config = dict(
    num_hidden_layers=14,
    hidden_size=96,
    num_attention_heads=2,
    num_key_value_heads=1,
    head_dim=64,
    intermediate_size=256,
    vocab_size=8192,
    hidden_act='swiglu',
    norm='rmsnorm',
    norm_place='pre',
    norm_eps=1e-05,
    positions='rope',
    rope_theta=10000.0,
    rope_fraction=1.0,
    qk_norm=False,
    attn_scale=0.125,
    bias='none',
    tie_word_embeddings=False,
    parallel_block=False,
    init='uniform',
    init_std_qkv=0.0668,
    init_std_o=0.0126,
    init_std_up=0.0668,
    init_std_down=0.0126,
    init_out_by_depth=True,
    optimizer='cautious_adamw',
    learning_rate=0.0021,
    beta1=0.9,
    beta2=0.95,
    weight_decay=0.055,
    lr_head=0.00744,
    max_grad_norm=2.0,
    warmup_steps=203,
    schedule='wsd',
    decay_fraction=0.945,
    decay_shape='pow',
    final_lr_fraction=0.0,
    batch_tokens=16384,
    max_seq_len=256,
    doc_mask=True,
    train_tokens=156600000,
    max_steps=9559,
    dataset='wikipedia_en',
)
Each number is 128 + 24 x the weight over its row's rms, rounded and kept within 0 to 255. Layers, rows and columns count from 0. The size above them is the row's rms in percent of the matrix's.

# layer 11 attention value, 64x96, rms 0.131, rows 7-30, columns 0-95
size [ 93  99 106  95 100  89  82 102 103  92 107  98 101 116  93  99  86 101 111  95 115  94  91  93]
[[145 139 113 126  86 120  77 101 189 145 111 139 121 174  82 170 116  87 113 125 117  92 143 104 132 140 120 131 116 103 146 149 145 140 108 115 121 147 134 129 199 126 105  88 142 112 148 110 124 127 185 156 136 122 162 145 140 140 119 136 112 177 138  92 147 119 113 107 142 123 163 154 163 151 141 111 104 140 124 152 135 139 109 121 123 169 135 175 140 158 115 138 146 127 144 140]
 [145 150 152 168 163 101 171 141 110 136 108 110 163 121 105 114 138 179 117  88 100 107 146 136 162  93 111 109 151 125 100 153 125 154 113 149 136 116  93 129 172 125 124  92  92  72  92 150 121 140 135 110 126 139 151 126 133 128 115  87 114 133 121 115 115  94 134 125 155 123 115 113 171 110 188 101 103 165 126 123 104 101 123 103 156 115 130 149 161 132 157 120 124 125 173 118]
 [ 98 146 127 124 139 144  97 120  96 106 112 154 123 118 156 116 128  97 189 137 104 138  92 149 142 120 114 112 119 112 137  98 135 123  92 113 133 148 160 114 121 159 168 131 100 111 142 125 121 102 101 107 138  85  78  95 130  94 166 140 102  73 166 153 111 128 114  88 145 116 117  82 110 135 143 116 143 174 127 129 110 163 150 116 151 114 152 119 153 160  92  96 164 128 119 136]
 [143  99 123 102  75 155  88 121 159 115 119 110 164 145 116 112 124 148 170 131 136 134 164 126  78 133 140 135 132 158 123 143 140 124 151  75 138  96 141  95 109 118 123 149 163 163 103 192 136 166 136 163 105  85 116 117 140 119 143 154 136 137 142  97  96  92  94 108 122 110 110 124 125 125 125 133 137 156 159  82 111 119  89 122 124 147 107 117  87 119 149 149 125 144 107 152]
 [116 108 124 139 115 144 141  78 125 114 110 115 107 118 142 135 182 128 143  92 128 138 104 137 163 123  94  99 179 121 122 150 122  98 166 153 130 125 151 152  91 125 125 102 128 127 128 105 148 111 152 129 155 115 139 119 120 131 125  93 173 104 143 155 147 120 117 134 171 121 115 118 139  98 120  91 150 161  90 150  94 130  90  94 112  66 108 173  87 118 144 127  85 153 139  97]
 [150 166 118 137  90 110 113  93 123 142 138 104 135 107 124 115 153  97 143 146 142 123 149 132 135 140 142 126 156 164  79 116 127 110 130 136 138 143  91 167  93 147 116 139 118 134 132  89 135  96 124 126 145 181 149 134 119  94 139 165 152 127 100  95 150 151 105 175  76 122 109 156 114  93  98 155 153 105 136 135 125 132 157  98 117 160 153 107 172 112 123 139  64 120 109 155]
 [152 112 123 100  72 127 101  96 141 106 103 145 115 147 121 154 134 105 105 112  97 142 127 134 147 146 104 102 155 141 127 132 127 101 152 141  72 158 140 123  66 107 151 164 116 114 132 144 114 121 154 123 133  83 103 152 136 137 108 120 162 189 124 124 134 100 127 108  88 151 135 108 140  95 110 128 125 105 127  93 147 141 182 154 101  90 161  95 121 116  96 108 115 159 128 139]
 [136 148 141 159 127 132  84 111 136 103 130 111 144 136 172 137 116 129 147 119 117 127  90 107 115  72 152 105 153 134  82 139 116 159 161 119 119  73 120 146 101 129 106 122 137 127 127 151 141 137 148  95 124 123 120 132 138 115 145 171 101 111 112 156 137 125 111 136  99 169 105 122  71 139 164 159 174 176 104  91 143 119 145 109 101 174  95  84 122 128 162 126 135 146 123 113]
 [131 120 162 125 133 158  86 146 149 139 154 165 109  97 116 123 149 115 108  90 111 103 109 149 168  95 111 104 174 142 144 112 124 142 146 148 137 162 139  90 163 128 129 116  96  97 165 137 107 142 133 131 150 133 119 123 116 132 104  85 154 149 125 122 145 146  95 130 136 126 146 124 145 154  73  54 150 146 100 100 112 148 119 169 149 129 153 144 125 144  74 140 156 103 112 141]
 [135 100 112 152 129 143 153 158 122 122 112 143  85 168 106  90 130 175  98  79 154 127 119  79 157  89 143 112 147 127 157  95 142 138 117 153 135 102 117 114 165 152 125 118  86 146 100 135 164 113 106 150  84 148 146 167 144 133 149 134 102 124 127 142 141 109 118 108 109 145 129  87  81 137 165 132 114 141 101 143  89  85 146 123 151 137 124 115 155 128 136  97 173 138 131 123]
 [142 125 135 181 145 102 171 130 150 120 157 114 128 118 109 155 124 142 136 131 142  85  92 139 122 165 126 157 125 166  90 118 105 153 162 124 120 192 136 133 155 111 154 112 109 110 152 135  87 138  85 153 148 146 153 182 149 157 103 171  91 186 127 138 117  99 110 136 131 132 122 141 131 133 110  97 104  91 120 112 100 119 152 116 124 126 122 155 165 137 140 126 135 151 141 104]
 [157 104 123 155 128 132 169 159 138 136 133  94 126 141 114 107 153 113 185 119  97 113  66 128 165 126 152  88 104 131 122 104  95 132  99 160 126 117 112 132 124 142 175 181 115 147 129 106 147 142  98  94 134 141  99 136 145 121 146 181 148 136 128 160 149 119 111 135 126 124 147  83  90 120 129 104 135 148 139 105 126 107  98 158 123 176 139 144 140 111 160 124 134 183 126 140]
 [ 83  83 127  82  81 111 135 122 138 155 109 131 128 139 134 123 169 142 134 114 150 127  65 159 129  95 108 169 147 155 135 126 102  85 150  71 108 134 126 157 114 127 116  93 114 137 144 129  95 135 143 144 146 116 130 111  96 121 136 164 115 143 117 126  88 113 137 150 132 150 115 105 101 154 140 158 149 135 142  94 135 105 161 108  84 132 168 117 139 140 100 162  84 119 152 129]
 [143 141 115 144 154  84 140  98 123 115  93 122 109 113 103 182 138  71 127 154 101 134  81 144  87 115 140 114 130 154 129 135 138  78 144 148 143 118 112 146 129 130 124 139 143 135 102 126 100 156 134 170 111 187 148 154 139 128 171 140 135 158 124 164 116 101 110 129 147 138 153 145 154 109 123 121 118  90 125 104 159  84 146  78 133 112 139 138 121 164  95 133 155 161 121  99]
 [152 101 138 109 117 119  98 152 140 143 157 184 121 157 124 177 122  97 112 111 119 157 181 140 105 144 129 149 127 150 110 106 102  90 127 144 127 102 121 146 137 172 134 106 163 175 146  96 133 136  98  89  84 133 102 100 147 172  79 107 142 159 131 179 145 131 118  87 105 144 133 128 133 138 125 110 120  92 143 105 147 149 155 117 133 106 107 139 127 112 156 104 134 114 145 122]
 [ 69  89 145 154 133 113 100 146 132 109 122 135 150 143 114 107 125 128 133 157  99 136  91 155 155 148 132 125 112 155 171 133 162 103 127 146  87  89  80 112 162 110 154 166 146  86  87 145 183 124 123 148 143 125 116 108 121  86 123  96 134 129 102 142 160 104 124  91 109 159 135 131 145 115 102 109 106 151 144  94 156 135  92 150 142 142 104 120 117 106 134 163 114 111 145 142]
 [147 130 103 152  78 139 104  83 111 100 110 125 135 158 104 158 147 158 162 108  98 148 177 150 130 114 134  87 132 110 105 100 132 127 152  86 132 139 135 135 109 176 102 152 127 134 127 127 162 150 150  91 119  93 146 134 155 127 151 148 150 179  91 161 135 129 161 127 134 149 112 150 166  94 124 167 159 114 123 100  98 134 149 127  99  92 153  97 125 149 151 116 119 134 127 148]
 [123 139  96 104 144 128 151 151 155  89 153 126  78 135 106 127  96 113 102 123 136 121 108 114  99  86 139 111  81 136 133 123 133 145 155 174 136 123 142 141 147 146 151 108 127 149 125 136 157 159 114 122 152 178 106 134 135 106 114 122  83  92 147 134 136 153  90 176  80 116 120 109 131 133 116 154 120 126 105 186 160  92 138 119 135 132 145 149 148 110 133 145 165 179 116  83]
 [ 87  84 134 137 128 151 124 116 129 148 140  74 156 166 137 142 131 135 149 107 124 155 121 106 147 109 125 135 166 155 128 147 144  96 117 153 122  79 159 156 134 129 119 145 148 135 112 107 126 160  97 146 110 117 127 152 139 147 106 144 155 151 119 102 100 121 137 181 124  78  91 146 126 177 169 134  91 167 116 149 106 111 111 117 164  94 116 127 127 117 177  97  94 135 130 159]
 [143 133 117  95 140 109 137  90 149 139 138 134 116  93 176  98 134 138  91 132  93 105 157 135 100 172 110 151 144 117 155  97 152 122 156 160 127 114 139  91 114 107 136 143 173 138 107 155  99 122 119 130 119 119 127  92 145 166 124 126 155  93 115  97 132 142 153 147 131 163 129 117 180 111 154 149 160 127 107 185 125 120 188 147 154 111 146  93 156 107 125 116 115 169 134 137]
 [162 155 117 160 154 161 101 146 115 114  84 137 135 137 149 157 135  94 135 146 124 140 102 117 137 142 124 107  93 104 147 103 121 158 105 168 151 144 142 125 154  98 150 117  91 162 157 137  88  98 121  96 110 115 142  94 123 101  99 157  94  91 105 132 109 103 140 148 141  98 115 179 149 125 129 140  92 157 165 121 156 103 105 125 161 152 153  86 114 144  99 155 134 100 128 155]
 [124 119 148 173 104 115 160 146 144 157 117 111 110 137 181 136 148 118 114 116 121  98 127 139 111 123 136 153 139 131 144 166 106 140 135 136 117 151  91 135 106 137 137 172 126 143 130 110  99 113 133  64 167 136  84 161 125 138 107  78 138 137 122 153 152 121 125  85 102 118 133  71 132 100 108 185 161 129 122 177 138 142 142 103 104  99 163  96 163 122 114 139 103 129 131 119]
 [131 160 129  73 130 111 177 142  86 108 148 134 112 139 110 105 123 155 123 145 131 136 161 126 140  95 122 172  82 132  85 126 117 124 102 122 165 111 129 121 181 157 116  70 164  82 116 110 130 123  88 140 103 170 145 158 137 120 114 117 144 118 152 130  93 145 141 143 169 159 113 159 162 113 142 154 102 126 133 112 140 120 145  95 126 129 130 123 171 120 115 135 163 133 147 109]
 [116 137 138 143 102 114 156 110 120 146 140 141 150 129 130 128 115 114 159  76 142 125 179 125 166 134 102 136 169 106 120 155 156 173 111  95 128 109 160 163 118 190  92 120 137  96 128 173  77 144 141 152 129 155 122 163 130 166 116 121 151  93 108 147 131 147 176 168  96 156 136 106 137 146 138 130 119 107 115 141 102 156 154 139 106 118 133 143 145 150 118 144 153 100 157 119]]
# layer 11 attention output (transposed), 128x96, rms 0.12, rows 7-30,71-94, columns 0-95
size [116 113 126 110 117 107 100 121 118 109 130 113 122 138 122 121 109 126 141 127 137 102 117 117  71  85  73  74  71  74  70  67  74  71  83  74  79  72  72  73  64  78  79  56  68  89  71  71]
[[100 158 175 109 126 156  90 163 111 126 146 110 110  92 105 137 121 156 130 107 114 133 136 147 164 158 144 121 117 112  83 138  97 130  87 148 148 144  88 129 112 160 147 146 106 112 136 112 155 111 100 127  82 131  92 132  89 108 140 118 110 132 182 154 105 143 128 107 146 135 169 188 136 141 117 110 112 122 154 139 128 155 116 109 102 115 113 134 126 120 152 128  65 155 122  86]
 [137 138 114 120 117 173 128 159 122 165 132  85  55 159 103 136 154  96 118 129 146 121 144 138 144 110 146 158 113 117 155 114 145 109 118 143 137 136 133 143 116 134 158 172 123  93 131 102 137 184 133 166 137 118 134 118 161 123  95 136 169 113 106 145 136 108 137 127 140 157 116 124 147 122 137 151  72 109 150 109  84 125 182 155 112 124 144  63 120 150  95 123 137 136 139 111]
 [113 154 101 161 135  96 151 124 140 120 102 126 147 140 150 125 136 134 116 116 113 134 137  80 123  92 138 136 128  89 148  96 159 126  95  77 163 100  89 109 127 133 152 148 147 150  94 148 144 118 137 108 181 111 128 128 107 155 139 112  80 160 118 139 141 150 140 148  64 103 134 197 155 122 139 119 147 125 158 146 114  89 103 164 130 144 141 132 124 115 101 111 157 109 148 141]
 [123 131 105 112 112  73 160  79 123 145 128 125 153 113 135 106  96 159 150 125 152 158 119 136 109 151 171 142 107 160 119 127 130 147 180 145 111 129  85 129 121 148  95 141 107 152 157 151 128 119 132 123  82  87 124 105 114 102 126 124  99 122 151 117 103 113 136 111 144 117 138 148 124 144 124 163 120 182  91 114 117 162 124 166 124 132 106 154 163 105 100  71  80 138 106 120]
 [137 165 100 132 101 159 158 142 131 166 137  61  95 140 126  98 132 103 119  93 100  98 105 106  90  90  91 119  93 137 110 168 144 107 143  74 131 122 122 119 127 130  77 136 147 108 120 143 143 123 141 118 151 114  98 134 130 104 112 126 148 138  84 135 152 139 122 169 104 121 153 118 118  98 101  97 140 125 150 139 122 174 150 113  84 124 146 134 179 138 138 103 145 142 132 148]
 [119 154 147 131 104 134 133 124 135 111 132 154 153 147  76 108 111 115 106 122 136 116 123 132 137 119 114  97 186 149 161 165 100 143 126 100 150  91 163 169 148 136 126  87 159 155 156  98 147 149 105 150 141 142 121 133 152 111 158 135 162 145 131 125 126 112  98 126 178 119 143  50 167 105 116 128 156 141 104 178 145 128 107 133 129 129 126 135  86 129 165 131 127 107 158 110]
 [138 132 128  80 131 166 152 117  88 111 112 118 157  95 107 138 119 128 150  75 115  80 113 116 131 123 114 123 123 133  65 137 134 152 105 134 134 128  96 100 130  99 111 167 118 148 129 128 146  70  91 166 140 115 145 148  79 148 119 120  85 141 127  87 115 132 110 158 140 111 149 118 128 134 110 107 166 117 137 157 157 160 134 141  80 120 117  97 121 135 161 131 108 125 110 172]
 [ 93 177 110 112  94  90 122 142 126 148 132 182 115 134 135 106 109 111 166 134 135 132 135 152 108 146 154 139 164 170 148 119 130 118 153 108 124 130 136 114 140 158 130 120 129 142 162 169 112 113 102 159 126  95 150 141 170 113 133 103 128 116 120 169 110 125 132 108 114 118 107 105 148  94 126 164 123 152  80 121 155 115 114 137 103 140 127 146  87 112  87  49 126 165 160 141]
 [119 151 124 132 121 166 155 152 116 136 130  97  92 110 147 179 141 115 120  28 153 133 119 137 132 134 129 129 114 107 113 123 127 177 102 135 130 152 135 144 124 140 109 156 133  69 111 122 165 101 138 112 141 106 129 161 176 147 135 136 104 135 197 122 123 126 127 157 117 127 184 148 125 127 145 135 148 108 152 153 115 130 170 115 117 142 155 129 140 113 156 156 119 119 115 140]
 [146 136 123 143 152 118 178 132 169 141 130 154 118 144 178 132 119  84 144 152 138  97 128 128 143  90 153 116 140 135 135 115 142 122 112 139 102 160 121  74  91 144 172 155 107  85 132 123 111 137 126 153 118 112 116 121 155 107 133 132 139 103 159 143 113 134 134 109 151 155 139 140 140 105 186 141  87 100 107  93 148  94 162 137 141 162 120  66 119 134  76 140 134 147 125 156]
 [161 116 146 124 166 168 120 145  92 117 201 170 123 107 117 123 135 129 119  75 108 156 135 123 143 144 106 133 107 118 101 124 105 141 126 153 131 158 106 116 129 122 171 135 132  62 143 121 131 161  85 130 109 153 151 147 165 132 141 110 131 143 129 122 146 136 132 104 162 121 138  75 123 122  88 146 150 138 154 111 116  79 125 153 127 155 171 116 116 149 144 161 116 102 110 101]
 [112 140 100 164 137 121 143 163 142 100 150 156 118 129 162 120 182 116 133 136  86 120 153 130  96 127 117 138 126 161 166 118 125 131 155 137  82 141 173 120 114 152 132 168 154  96 146 134 161 130 112 130 104 116 138 102 180 119 131 103 102 107 114 133 105 185 132 170 114  75 142  94 131 111 134 155 127 129 121 140 136  59 156 122 123 138 149 126  87 128 103 126 136  97 139 146]
 [114 154 116 103 125 128 167 121 128 111 151 149 159 116  90 106 136 103 105  92 125 132 133 125 104  87 120 122 148 135 104 180 134 150 124 136 156 157 113 108 109 120  95 121 112 173 140 134 156 145  89 100 163 138 156 108 112 120 128 123 143 117 161 113 110  79 107 131 143 115 149 127 111 123 103 127 161 163 110 127  73 153 102 124 117 104 143 154 109 105 115  93  61 133 175 170]
 [ 91 140 105 151 151 128  85 175 141 113 158 125 111 142 112 115 156 168 145 120 132 111  94 138 163 122 145 147 146 132  96 160  95 129 140 130 117 132  74 109 146 106 162 133 141 117 168 129  97 106 138 124 104 137 152 132 119  74 103 136 153 137 136  93 124 137 147  90 108  98 143  77 101 141  82 106 130 111 146 160 153 151 103 154 134 145  99 115 126 110 172 148 141 120 175 115]
 [148 115 140  83 163 145 151 118 136 112  82 113 156 111 124 122 122 117 127 165 110 105 139 113 147 183 102 132 101  96 141  77 103  54 124 116 147 113 135 120 155 119 158 104 122 137 116 151  89  83 123 112  77 126 126 143 153 117 126 126 124 115 157 124 140 167 189 111 142 136 161 109 112 148 108 121  95 136  89 130 143 150 127  83 125 142 120 118 153 123 131 163 116 127 125 149]
 [144 111 144 129 154 104 125 159 141 155 115 117 108  88 156 135 131 161 135 147 141 127 130 120 104 126 118 127 106 127 125 136 185 131 159 146 157 150 137 138 121 122 113 168 131 109 132 113 162  56 165 119 169 132 134 114 149 138 112 160 124 116 133  91 131 138 109 165 118  84 117 140 128 134 161 170 114 141 136 175 169 184 165 115 129  92  96 144  65 151 128 125 138 108 109 130]
 [148 155 111  94 136 140 146 129 110 108  73 125 107 146 115 129 123 125 107 160 137  63 111 137 114 124 121 134 138 176  97 139 112 140 113 104 135  93 145  83 117 113 173 118 121 143 113 147 149  94  99 186  92  86 119 154 130 106 147 123 119 159 101 136 125 119 179  98 150 122 109 113 130 118  90 119 162 165 120 110 104 163 109 129  93 164 104  98 144 116  99 115 135 144 126 118]
 [106 100 128 172 137  90 119 150 115 126 144 184 153 142 158 121 155  96 135 158 138 108 143 171 158 132  89 140 123 106 131 155 136 121 145 110 115 113 123 148  91 133 166 170  88 103 121  88  82 124 170 135 155 160 117 135 113 119 124 135 153 119 137 120  73 144 140 126 121 124 142 113 138 140 142 106 121 118  95 108 152  77 104 149 143 142 173 134 125  95 132 170 163 150 151 118]
 [147 142 124 154 152 138 174 101 124 119 123  83 112 155 125  58 134 115 119 167 131 128 128 125 105 109 138 136 132 152  80  94 150 106 148 161 147 157 171 161 123 156  99 117 140  79 137 151 114 165 132 125  90 134 114 118 110 138 107 108 152  87 108 135 131 114 138 115 124 108 124 115 125 149 134  98  78 186 133 136 117 134 135 154 109 139 139 128 141 155 101  88  88 165 152 133]
 [154  98 170 128 154 134 150  84 125 139 121 106 163 189 120 113 125 133 139 137  94 109 123 134 174 154 115 129 116 137 105 105 165 157 130 113 118 107  92 144 127  20 128 107 149 144 135 137 107 145 131 147 136 124 129 124 150 143 119 123 143 116  94 110 131  81 115 154  97 137 114 145  88 127 145  95 154  91 120  87 147 110 132 143 133 124 106 111 107 137 118 139 165 141 140 136]
 [100 144 140 127 131 115 123 114 122 116 156 156 121 130 125 146 135 174 140 115 127 135 144 110 129  95 161 176 147  75 120 129 133 118  92 138 132 119 161 140 135 134 141 114 147 161 154 121 132 157 177  86 125  93 102  98 107 157 119 142 127 158 111 131  95 162 121  92  78  93  92 143 125 153 159 164 117 148 170 130 127 120  72  96 143 129 147  83 105 144 135 133 162 169 128 111]
 [117 114 155 135 107 157 143 137 117 129  99 154 112 127 128 117 165  90 149  98 126  80 141 131 117 136 139  86 130 173 150 171 108 166 134  99 186 123 131 140 165  63  94 144 111 167 115 129 134 131 133 164 155 180 151 101  96 150 147  81 133 131 141 141 137 127 124 168 135 142 118 115 126 153 123 129 115 122 159 143 123 122 138 116 132 126 152 103 134 171 136 161 111  82 150 138]
 [125  82 112 110 135 122 147 153 135 139  84 126 139 133  82 163 139 125  95 195 120 140 100 115 172 133 142 132 137 104 173 117 102 103 110 131 139 112 132 121 101 130 151 117 122 110 100  89  82 134 108 140 129 108 109 123 109  95 122 162 173 115 143 129 139 104 117  98 154 172 120 111 144 146  76 118 121 155 104  72  92 114 118 153 156 161 123 131 122 117 127 131 159 120 156 101]
 [133 161 159 143 138 146 158 118  92 164 114 105  95 130 138 141 119 119 132 156 130 122 101 143 126 146 139  91 148 168 121  93 129 124 125 130 151 110 137 134 114 107 157 136 102 108 108 159 127 103  95 164 110 130 156 128  96 129 138 146 184 142 165 154 179 112 125 156 154 169 125  97 146 116 109  62 143 155 110  85  98 125 145 135 114 153 149 122 177 107 119 153 134 124 178 120]
 [147 102 104 105 167 124 154 100 145 157 128 144 109 105 154  99 133 147 201 156  97 174 145 133 155 118 148 168 142 108 144 137 140 112 115 147 101 121 130 109  88  73 134  87 102 107 109 122  93 124 192  90 103 136 147 115 188 111 119 149 134 136 108 119 162 133 119 132  95 112 136 146 129 100 155 117  99 148 114 129 137 123 147  99 135 162 135 112 106 138 137 145 141 124 124 116]
 [134 152 118 113 107 148 121 104 118 149 163 155  95 125 111  98 149  96 123 121 128 171 154 106  97 153 174 162  97 115 146 139 165 111 156 111 131 105 140 151  90 132 135 185 140 118 170 103 127 175 117 117 147 134 150  94 122 105  76 128 150 124  97 149 156 131 152 124 119 156 127 178 146 127 106 155 135 114 155 117 130 171 149 158 119  88 120 102 124 125 113 129 128  80 140 149]
 [109 115 102 122  98 109 141  88 140 119 118 112 150 121 105 103 114  75 102 140 148 121 105 113 129 162 109  83 139 169 137  93 128  84 154 118 104 126 127 158 167 154 135 158 158 130 147 121 125 159 102 125 157 121 141 166 108 117 129 139 179 139 150 161 151 158 156 111 149 194 144 119 162 113 108 173 129 126 150 128  93 151 169 121 102 138 130 110 149 132 147 118 145 119 164 145]
 [ 91 120 127 112 116 123 139 135 113 118 158 142 120 121 100 166 109 167 141  86 125 158 116 129 117 113 194 162 108 122 102 116 104 145 120 112 174 115  98 101 134 127  84 109 108 135 122 132 135 112 160 118  96  94 108 100  68  89 112 152 112 132 148  88 136 120  90 153 127 121 118 121 137 147 166  99 112 160 158 159 142 118  94 130 151 106 125 174 176 113 114 105 127 115 124 145]
 [138 124  57 107 129  91 130 131 110 138 141 120  89 153 157 116 137  74 121 148 128 133 142 121 114 160 100 146 107 106 138 143 167 102 119  94 132  77 119 130 118 114 132 181 118 125 111 104  93 164 114 129 124 152 133 123  78 112  83 109 115 119 120 146 151 136 165  82  84 136 148 167  80 130 128 139 111 168 131 120 109 153 127 141 142 142 121 106 144 103 138 135 163 152 104 125]
 [119  79 169 139 125 124 148 156 120 101 148 116 130 142 121 142 113 141 137 143 115  64 109 136 152 103  82 136 168 142 101 114 129 152 108 125 130 128 106 111 117 101 140  71 112 146  86 146 122  95 157 151 117 139 127 153 134 145 170 157 128 153 123 128  86 130 105 140 110  97 111 105 116 154 152  92 107 173  94 137 172 123 112  84 139 168 156 137 108 159 134 147 145 127 102 102]
 [131 108 146 133 128 147 142 143 140 124 110 118 115 118 156 174 123 141 142 136 149  93 126 130 143 112  80 127 154 141  82 128 121 135  90 117 138 123 132 111 178 106 148 101 112 125  72 155 132  95 100 171 115 122 105 171  62 151 172  88  80 128 114  97 132 126 119 140 148 104 143  82 124 156 133 124 125 144  97 175 126  87 116 111 131 141 163 119 104 159 123 137 132 141 121 134]
 [120 112 144 156  93 125 109 105 112 132 117 119 174 149 116 128 136 107 131  98 144  77 134 128 131 149 138  97 132 140 133  94 202 115  96 114 140 130 116 101 113 161 151 166 112 163 122 128 158 132 135 124 160 127 129 119  93 149 126 120  81 139 133 133 100 114 175  83 170 192 119 128 131 143 149 146 128  94 169 127 112 159 105 111 147 131 141  85 110 108 126 137 151 133 110 170]
 [ 69 115  97 128 128 144 132 112 119 145 121 102 127 158 168 108 119  82 180 153 178 121 117 133  93 207  89 143  97 149 122 172 131 101 151 132 163 133 183 141 151 128 124 118 105  99 130 170 117 101 147 154 114 131 152 179 143 133 130 117 126 139 133 145 156 139 158 107 113 109 156 123 127 117 111 136 130 105 140 147 122 150 134 113  85 116 103 129 131 122 122 134 155 113 139 125]
 [139 146 149 161  84 159 160 106 119 121 137 110 136 129 105 126 149 134  84 106  96 119 162 123 131 160 145 138 118 113 116 179 125 110 133 127 124 174 156 112  97 176 163 148 124 108 121 145 160 167 104 127 120 124 127 105 170 171 121 118 122 138 122 153 159 117 154 131 141 124 117 170 112 110  99 148 137 129 107 142 169 194 147 170 139 110 171 125 130 162 151  92 116 117 148 140]
 [180 144 119  98 142 152 138 127 162 125 175 129 128 112 130 105 152  85 139 139 137  98 162 106 110  95 101  87 114 105 114 182 131 136 129 120 136 127 135 117 123  64 138 132 161 129 174 151 129 157 112 141 130 142 139 121 204 150 140 107 123 133 124 112 144 105 144 145 162 148 124 149 114 104 111 134 156 159 124 148 106 161 139 142 118 120 113 133  98 159 155 146  97  70 130 136]
 [139 140 162 123  87 146 161 130 109  99 174  91 127  92 113 146 116 120  97 119 123 100  98 108 124 117 105 107 152 161 134 118 143 115 121 124 127 145 127 135 167  71 113 107 139 153 155 156 173 152 112 157 144 130 126 143 143 155 129 137 126 129 128 118 123 105 109 173 136 127  98 133 122 155 135 103 119 196 133 151 113 183 127 137  93 120 184 134 144 176 134 149 115  93 160 115]
 [105 162 122 155 126 109 125  87 116 103 103 155 117 147 111 114 114  63 119 161 143  99 141 116 136 141 131 120 122 174 151 129 143 137 109 164 140 107 113 131 138 131 128 119 158  61 100 149 127 127  81 101 166 127 119  93  75 112 165 120  93 158 105 138 173 117 124 123 115 135  97  89 149 112 126 132 151  89 104 126 138 114 117 123 130 123  97  79 174 141 127 140 146 133 128 145]
 [176 150 135 103 110 175 135 121 137 155 142 138 129 117 132 150 135  71 102 157 139 160 139  87 127 119 107 143 114 108 169 112 132 138 134 104 164 117 117 131 121 146  90 119 108 115 135  93 152 160  92 143 145 102  99 147 160 138 142 101 151 106 119 142 160  92 155 139 158 125  77 183 118 148 117 145 159 177 103 140  99 121 172 157 148 103 125 136 144 145 118 127 112 139 126  93]
 [143 137 188 126 124 111 124 150 144 101 121 122 137 129 171 128 125 139 170 120 108  81 104 130 127 154  96 144 153 139 143 130 117 139 118 157 122 122 134 142 171 100 144  84 145 139 141 182 139  73 125 139 127 130 106 161 166  93 207  88 122 131  87 105 130 123 115 123 123  98 118 128  89 138 126 134 146 141 124 155 141 124 131  75 120 136  96 134 124 149 139 169  92 142 125 126]
 [143 129 146 111 129 162 131 122 140 135 119 174 150  97 106 161 128 121 138 123 154 157 152 111 133 104 174 141 131  83 160 102 122 124 115 113 169 132 102 131 144 138  97 109 119 119 139 168 118 136 100 132 146 121 149 127 145  84  84 107 108 111 143 149 129 149  96 120 174 151 148 132 168 160 133 124 167 128 181  68  78 113  90 141 119 107 104 126 123 115  82 114 111 137 103 147]
 [130 114 127 141 109 137 139 123 104  92 114 139 131 124 141 151  82 158 172 137 127 116  84 112 147 111 100 167 190 145 114 111 114 163  78 117 125 122 109 115 150 100 123  81 128 129 104 153 102 106 114 150 126 122  77 152  94 110 147 144 120 133 123 116 102 104 110 145 135  87 124 129 114 158 165 104 133 194 113 179 144 121  73 138 116 142 145 150 122 146 130 123 144 137 120 149]
 [160 107 157 121 131 116 133 117 112 139 106  73 140 121 162  79 169  83  95 147 115  79 166 122 133 112  77  92 100 123 136 156 142 127 132 108 123 157 122 118 121 132 145 104 159 119 120 117 132 171 171 116 137 151 107 149 177 186 143 119 136 134 143 114 116 139 154 122 139 143 157 133 107 125 134 166  75 137 102 126 102 130 164  99 152 160 158 143 124 128 150 126 140 140 126 120]
 [146 125  93 135 149 115 139 180 125 101 151 110 137 142  69 150 122 166  98 128 143  92 150 126 120 112 115 168 113 124  87 153 130 143 133 134 127 138 121  89 151 119 109 137 120 140 127 154 157 106 133 153  89 158 132 134 124 141 128 142 115 158 136 152  86 116  74 127 117  67 130 126 117 141 154 101 106 204  94 153 131 119 109 131 116 128 150 165 128 161 167 112 112 159 115 129]
 [133 109 168 138 125 162 121 171 150 131 119 120  90 118 155 138 152 133 175 131 149  77 148 128 124 134  85 135 187  95 138 112 144 160 129 155 161 162 134 141 117 148 119 107 131 117 122 147 144  88 136 136 115 137 143 167 193 100 154 133 103 106 136  93 109 102 141 134 121  77 103 100 114 141 143 153 109 118  90 158 145 115 139  85 106 117 164 112 103 129 131 119  96 131 110 126]
 [113 102 151 121 183 156 153 116 154 153 119  55 168 124 127 103 107 131 140 146 147 122 101 146 174 136 152  72  98 146 150 129  97 126 157 106 123 138  92 129 171  91 109 110 150 148 152 146 123 105 149 143 105 144 128 121 127 128 135 119 152 137 163 112 146 130 136 162 125 133 147 101 155  97 112 116  77  64 118 104  86 140 145 114 133 112 117 146 127 139 121 117 126 112 154 121]
 [146 153 146 137 121 118 101 113 106 113 128 148 123  88 163 141 166 125 136  79 137 120 156 158 128 118  96 101 147 154 140 115 135 144 111  95 158 101 131 130 130 110 171  87 141 104 131 139 136 170  67 144 138 136 116 141  66 145 138  81  96 110 112 105 132 119 155 150 126 140 121 109  84 147 147 128 129 177 151 121 125 107 105 115 132 163 155 120  86 168 144 159 127 166 133 134]
 [149 137 113 121 118 135 149 120 107 138 128 140 154 117  89 108 166 111 101 174 118 153 110 133 124 142 125 172  93  97 154 133 122 126 153 148 110 125 158 113  78 171 123 160 137 118 158 113 106 157 173  97 148  90 102 113 155 123 138 149 142 116  91 147 153 168 144 115 118  85 164 175 129 117  73 158 117 122  93 117 136 175 178 129 147 106 118 123 127 121 116 116 138 123 124 118]
 [104 113 114 152 112 115 130 131 137 132 138 154  98 144 132  79 100  78 133 112 151 158 144 165 113 126 139 145 127 137  71 169 166 124  88 160 133 154 148 145 119 175 135 139  59 135 100 124 110 124 144 118 131 114 153 127 128 125 131 148 161 143 135 153 125  99 110 164  86 116 100 121 112 114 141 157  94 103 107 173 160 112 144 153 132 137  91 112 116  84 132 113 138 143 128 167]]